{"activation": "swiglu", "rope_fraction": 1.0, "tie_embeddings": false, "init_std_qkv": 0.0448, "beta1": 0.9, "lr_head": 0.00357, "batch_tokens": [16384, 32768], "train_tokens": 153400000, "dataset": "wikipedia_en"}
Each number is 500 + 25 x the weight over its row's rms, rounded and kept within 0 to 999. Layers, rows and columns count from 0. Numbers have three digits each. The size before them is the row's rms in percent of the matrix's.

# layer 3 MLP gate, 448x160, rms 0.0641, rows 94-120, columns 0-79
094:510512522470493493540471505512538499474536490475521507520492524474481551480476473481518524476486557517455486496532481473504520520510511492523500515512484520511465466513500499453524492471564454501473499524527490490515465511504488504545469522
095:434518519507496478499515488522472496491481482523557489500483518450497483451479510442517511513497507535515510521516451531505518482479528479516455536434520482519543519514516518486511526520514511491511498521565502518513482498546529482500512546
092:460505471551477484511503460490488494542463510489523490519488531525471498489490548479525494479527490512524487493551514522507476518462496468462513492470522456509548493543479492506463543492508466489536499518511536509518486476480539512465515522
119:478478505500500530482502497534459535513516474475504520487510532543518515446462544454498514459499516472514491486492472479467514510504518483523553490512501479518490431492497498441533521464499490501481486514505505500514502555501478495525512489
092:509461511532527462506508467527492512488577478467442510503499490477524497512513523483505544540466539518534504473498472534553500502484490479514534480461503520525487532503528510503513555496524474533537500475546469519441482527502501474533497503
092:529489537552512453496493508493500475516464488463482464492510526439503523516505479484489456539502483466483498491486476471517503512479512502522483485500496485513506519499449484496503524475500556508504479489515531460496521501512488499465510491
098:477504513494487519499507530529536496453489533472513462536487498553533507474503481521488537543532535477503455513545466494474503474475476508492501487521505511492474506464534515495519515487488495501492503482494499499531488513465496497515457464
095:526504550477480468503433491489530484503492497496531527499491493482522496502485505514473452503473529500485521485513456498519496495504515494492463511508510489518544509533505476478497531500510545478499532485485483472558510496553500531494504476
098:481489461526496522500486535488518469492518487473470483537516523502453495504510563510505528527502516515507517519495550480516517492489526462527513479527546461514505502443533481505455535482527487500486503449475521506498517525461474515476508503
102:498517472495476516491510501495520487537480485530446476492498547504490497504521484511477530517456505520536517489460482511531496504487476466550484457528532484522506487519487441466516501501551537518470504514515546487485435516478476463505504529
088:528488515482489554534477518445495500527472474536485502501493452482465459493477480523527479473459485497478547498443539525508498510486509453566485479509472501492493471486516540505509455436516510514507491498507509515508494509478496507487499541
106:503508532519469515513505478503473475471485475500509477497478459522516505495519479560497507489509521536495516523506524543492497470506451483461545522475502526458536523482507535526483466489488482477498461478447486479447504532514510524522504516
098:509486462502476454525464474493468535470470517518479497486472497529512510479487456478480512484485532525532476529488455546490500516440490506493495520513509495513483542524475482464525535515483479513475531448487493457539513468480507487505513499
108:472463541512477500493474515492532531485529518480530482528497505495508480548497479492523505499482514490514513519486505515475503550492530491488479477513535481523490573490524488488490489494510488501497519471510501528462493502485541514501484533
109:530458457555490499510522494533513488484509477489524518530478493460487507535516482495502512464532471485497487533492511473512457529463500509490509486546561535464495494546507500480526521504511468532448498492517455444472524513494488493557539502
105:488531466533504508492529469531513484499532522518495503483500460535527546475548495520493515501502493508514490532497509519468467529487512493527494520520522450485460483514487498483486524505496466516515513480487528480531481521494523500483510497
094:490434473488481463491481461537484505488505468464479518496477454484542534504499485516486498498506464497534498491511534483561518481493520494498537508473481522508498545515507520559476506507473511460526521506500502461495527470493493490501498509
101:537460513507463469494508476544473542490529473535514515477528479493503537502509475524497471450474512517471495506476480506484497528490496499509495506512478547545515491512539510416524468483466474492520527481521465483512511483500520510483492530
111:475529512496512496491532485486487469482531504506491519509490510535460466482452470507559471481571504505493503477487506515478467502479537499496491505490486498491512496509477491503524476487544527531487513553535473518555479513478543468506472518
095:480518486477495515488498450505491529517459527477488497509465507469510495546499487522516504514486464485526481510493489465479526511505531500532524500555460526483483456528487528532512465533452503499524464502499530474503533492503482466451510485
102:531517497508499493508503535538508502511552489485561491494525494553498481469514489487511528479526499490497474515488473509506487447502511505537488501549536444476502521510496518480495534500497510481513519433531476494509474462545500522539474517
103:477471533527514532479504481509510507541485487502491496522455482480490545509490523457509525518498519511491552460480500535513468506538479522485483517526521543506499493534484527513504491489477494468554530490508470522483505531509485499489509523
106:492504516465489513518510493513503468484467504557441472475515517532528505444506522505510494502507503486522521512419478478513473467496517495506478434522580501533511522512526507515489531485493508508496510481495485512490537465498520487480495452
095:502509512464483496488479478491430520490519492492544472495491518561470477561492507518481507488534509518525492485509540529470459520492483498488483503477492558485497563494523532531496498485483466481485478504552477496477476474507476482445508466
099:477481532526475505454470510463493490511514498499492501501508533518518489512509475482487511500483496508458512507500495527500454535528520467478494549520512480488517489520485457479475463522511466458496497518485501480533479518518486515520487466
100:504499474539524503476474470480477538519515475442531521515492496511519486498489531491503519504482478468516477535509486492464507497465527482486506516524548472458467488466506533534537493549471485508489541488510520515471478544492487491502511480
105:469499498500504511487513488526506531517495497503492465505512469490549520500519477492507528491485497495478496505490491527479540531528521465520517517503483472506499463513486578525502520482577469473453529462495395477473474522536489457515459490
# layer 3 MLP up, 448x160, rms 0.0641, rows 94-120, columns 0-79
095:484510509487477499491468505478512488497510508503506486556491476481519527495503531522532539507515506531549470507484496538499487481501487507498459491495458498479480516510482479444542522526524514515512547459488507516521467507518481470507459487
105:500502482511466519485520522500545538465535535488484494443493538477488478524515541482477526530511510470536458508541474490539496494524500494506508487534486513492479513488464544490506449495520492520530472486504502469502470561554452485506506501
101:534511496489535486516455478499552519458532511501509517527508543488520523487472461520501514441536516519512449517508514504461504540470484502503502517505455513474485506495506511504492506518484502481488451477473512523457497479483461524479496501
103:500495488500502465509529536510507489548513507497548492559486467520510442520554468532486467525476518507485455492483530477486491507492517477518538519528493521516505512500496476507468508483518517509514470540524475499511495506438504509468532494
102:473521447482484492497494527501467549490492502508512498502499527493499507498463496514537455497499497560488478517483515510497483477469540427536512509520516496473489464564510455460487487505523503469509478494494479480478507476513468497472544529
101:465474535501512519527487482489510530523528502492531492517525511485547469519488474503458535502501507519508509531459458524506488495468508513479507478514478481495516502490488488492484492549507506532480511499503499483538481532504455519473495473
089:563494503498458506527504510516518503472480509483482519498517501510459465504520506498452483481521482564492474465474499473521531501504479470488516486505495520552515548503511511491502453503525466487500457543502483498498516486468476514493474512
099:472512526477435488499472452513533489503501518518483485512462534498466492495472466493503520474519515517516462514474519518502451515446530477484453487452541454495496496504475484511484493477493470505516484487547499523527460510525466498522494528
102:533511554472502517548459493500490504488514517494532505503515508542551545543471516536495476519478520455461498542503489519519504491544437497491475500510448507530494493501488481505522474511508488511514495503547509485476481541516487515513533450
095:534549544512517462501496536529557456455520496503482518544491482482455477463494498490543486483486496484473531540464468450497480497507503484481488549509511523531488532529532476467508481507540496502516484523499504497481523499494544497488474479
085:494419524497489528502487536553525474558521489443483532525507546538493537509472473541552457475466508484452504434506470499507482488476510481492518479487525513494493522514532485502466480498497488525542500479528480482498508510527501498487472488
107:539496493481498488502470500505469461460485528516512500505551516495448538494497527487518477524510477466450525508527496485513517491470479488492494478527469452526507519519452477500524508521523516522456520508528506486539519510482499467485483506
103:510497485491453530459453491476510499540528517522512490455519486501552504501489518516487510496480494507478483533489517513528464494505503547489454507509495476518566490514486508495537539467481476485500479491510473517519541493528504482476471493
101:460496493487472543425526518522532514487518495503504519479504528483507478530514507513522457458502488485491520515494477483493472494462526448526533471486553546488517475508507485523516545494514506469493521452482507494495526492550492497503518521
100:515499530459519511473507504545544491486511471521522508537525457497503497492468458532488517503470514500512501476536540545479521507508501493509477515466556525461539459533502508537504492499485491527477519491494477510502486526515489515506464538
099:484522472495479509470456537502506496512509453459492510495487488482501488497467462509486482462496513479539532539542514528444505472492510506497537534495476544450552503474540529508490456473495493509462509535481515514555494486477474467472495554
094:526509537453511460540464514485546517524496516479509504521502474524495493475509448566501485516512415490507482494509490515503488485518495512521509507504517506501516518524476535455484436485486523514505501502499504492499515550498498555504477505
096:485478548509485507484496522513515516502536489551502494514525533549523522527524483472467509499481502509526496462445516458481500501515483503519434512481508481498490520522520519503541507493484486553507508486493477494551548473570470523488510547
097:520502498511479510464498517537515530509497521551510541484427506505480457477527460482516501475486514494466493493494531508489513530492496465486490510526469480500473548495526483470455494477520529482524541509483492526500480526477408457536494505
106:493486465500537458501485486496499531503494497535477473528546501495503510475482504494525465496476497512519500465512466491499490499499477549507482485552529510533481498527515528471557513484524585547483503536530497503429459488521533524471529492
097:487474532502512505433506492546494507545484518485447502508522532517499525515514519566523572494535493490517522482448489536489496458520481490518522486508498506523527483524534492517512488492482514471498509527469491481531483541486473478528526504
101:551504486481481470530516519506540501529509539492492466464495475511502490510503473514528482508564493451490500529516456468485517478475458495493529470462515524508468482478510490493516462472462503535498503477485463515528481531501483495521479486
096:515535459492522509488507524520514518490521523552508473527528491475532483501491545490476474555523543506488533499522531483494525540477460463550497485496482515546493468530494518539458498493445509488457529520472540489472518503476509543494508492
100:497476508475509488500555508513504526505503496545493521518534586491522477515518500530509457524528470513515493477468456535478466508490517553518492519505466491525445502522476497514474451499503528518490479537506495506495493501487533478494495495
111:486499495512543534513457510470501510537486504515516455498455520503514531497480478504506530442490500493469467539487446522502491478469504490513487476492529547517535511504508462514490502498462452517497497487529516491486518496454490496494507457
099:435518490555503483531472502488521510518491515511512482538471462528489545494436475484529472494517497492530517485509500514460493486514500484512543519561554482504483513506469501509497536490527555483515538478459473496485491498520470514564544544
099:497523480488537462517542489480484518514476511499492518482503458489443515540509482517506519506475548500504527490510490494493531477505445535500484496474515481531520492508487517476480502482477475454469458518488555498516532496462524503515499483
# layer 3 MLP down (transposed), 448x160, rms 0.0643, rows 94-120, columns 0-79
102:466526512503488511532534515509516492444489517503468506527514518529530524514501520495515480467516525456526483505480537512523471463526484505530495514522476499515509465435488502457501540500510460545485494503536488492535532493512525512555531571
102:531537487495519484496497481486519486498501526515485486458462485484485506527470502505514499507475541492456496540517491516568542495491480472478492522483468464502484478518500480479479514472485543533487498507509559533517508528485497531477483488
094:499497532509493486494519500498487514534554529471511453475505468545478446541494486533488532508492459512486442515471481520529513516475523520486494477497491499508522485491489487503498521462498527500510482507504485484512494524492511488485507462
099:516531521508458503539524513474503495505501513451488521475538494536522494440502509531495505471455480520499488509521526475505500514495481519552498520533511509492523549575477515501461497559469526521468480496518473515514506497510492474483476472
102:491475461485510493507478525507488481506497522535479501524486458519501485489447477502537468497453457454480450538512391482530464512516502515474481492485537512498515508494468468500471517516482484456507507505502499510503523520486505516456466525
091:551481504506507537504456465503467518506515511510484514467527527498509510496478478492522505530499512506494480484498443471499575547501516483480542474576542509495515480487488512473527489504517441487532476507488518480511521517480471470520510497
098:441436522443502494502485522472504481460547510505519478474503504491500514516482501544507546518515548563515513512493488466465489522474517493483493527521493514454487533501488487492508480506501503481524504482531448483498508502496483541495509500
099:469530489505476537534517505480481489499478478490512532439478503451520525514491496522450520450522554501515490503514443434518560507505485496527506529529523500472509521529532496476505483484470479526496516524500473518502508521507501482498476482
101:499505477503477481511542490512497481482509502507502521484516474496474530550473554519494548546490505491481498483520501512515477488473497473519502463489472481478449480520472482457503501486534501518506489471458520488494430465507527514542515537
098:505458521478499518467509476484519533479548532480524490550484506489500472537511508505491532474531540476515528515484559517475527447519469486527467501472482546524503510519488498528494530494479496545482525464513508536521511539488493491482514512
095:480514515463478529507489469520511515510497493526486461496521499474522468522468548534510520543559460513503480498546460508526483471547504482481447474499511478501532502488486510525538522467513512502538555529500519539499457523494450471487478532
100:525506481492461475525505515490502499540561545517525486482538512546490506518464453519508490484485524441508522500519512488469507496498534493536518554536519506517478513500495499448471476509504508474515475522457516494484505470527485518539540509
095:501482482558506525502499530514516466497517502512517514456506476493471486508448513549521515478518484480446478471490491489508506502495481491510520471511555501492522478499547499504535503507480492506462454494502469545513463544486479491530525528
098:517494494530504533502469481529524482448495499452497482523481517511469521520532534521515473453486491473499499514530467502486500461533460474528512489527472485545522489514488488496482470511526463511449514531485473531541505424505494471488493495
107:470532474516490487491497526482486526511478474517443432473498452516485489512509511504476501507515517506535466520532503507503480492488458531480481478476515533462520502488505496494479466482489456499496521499499508498521491499559501518496476563
106:506496476461499497525514553528463486528529496485477493513499430494506531520560493486528487502482506494515505474509522499499503514493463532478455513520523494489523509504494508574519468496506543454493510486509486523508511493468538531505511539
097:507484491489484461470514521515536475450516479567545517496506513509470499512492514511464481518506495521512506495476504501476493496492497508474480523524428542482504514504476486526487507512474518549502521518462500500474507506456506522534482487
101:516506541476500462455486494475526489522449480484483495510520503521465476493520496460481492555488463519491487470523539465525492518499461502478474462502505467501492539503503513507502454538509513537560439522549515482493536475510487561520502533
097:470524514535508436469483507481500511523497508526532493540480483484539475461503523498523514478509474448474473476451510512448488494546529499493480445532475521504518504532476481459502493485508519501487507519488486488493522505483486497519491476
099:480503499477493481523438468510527516531496477540500511546492450473519509491519468484504519545521458491498502499504494532552481551506482512475468537507542488562520491516454500502523487514507529502495496473490510528491508506506519495505536479
096:505533487497476537474526492448510497510510503482538518478487504518534509521503491524513478535520495518481515505481507515501527483453500492495494517504474506493498487504495519501509507479542506457465566515463467487486473519515473541542549485
101:485507550462500506469553512546487515499476503508506543486512530464505510496490490470511476574484483466480476495488455452490503532487488475504517523499491518506493461497511497527463532459502507514474517494533492522512543497520504517467512543
097:485507509527500548495486458523509513473510499496506455482482495503495519512482530460510504561447463523500508511529466527498520495488477501539506521493501521519472516528469495491521514544493475534492504523515508480493501510521482501464531518
093:479519495515518437472496486496488486484480518464454487484531497518522508509550510465503478502484504481489507523523465491511497507510529471517476535482497443470501465484492530481493543536503490475556537479476514495478519476542471445504493470
102:491494475523508498515500511489492523523488530529511457547491489507569520470469524517490495493551466538468510526489478502534467475527484542491465523525497494494477511495538508485504494490540454445486514470502511492509510519488508535518500471
098:446514502451506468504468465529503515473508491482445470510517541516525495521492511509493469506531476599478534524478479537511495490470484461528496488509523481448520491490465505497486517493536498487528476486504480495486490461473495517498509506
100:497473509479520507486540490513503467520514492514552500500490513494509490471536543513455481445495528488490459517535519478481518491527497449512499482485526513467480551498486503518503489508575520521498495523485517464474527471499503461452444505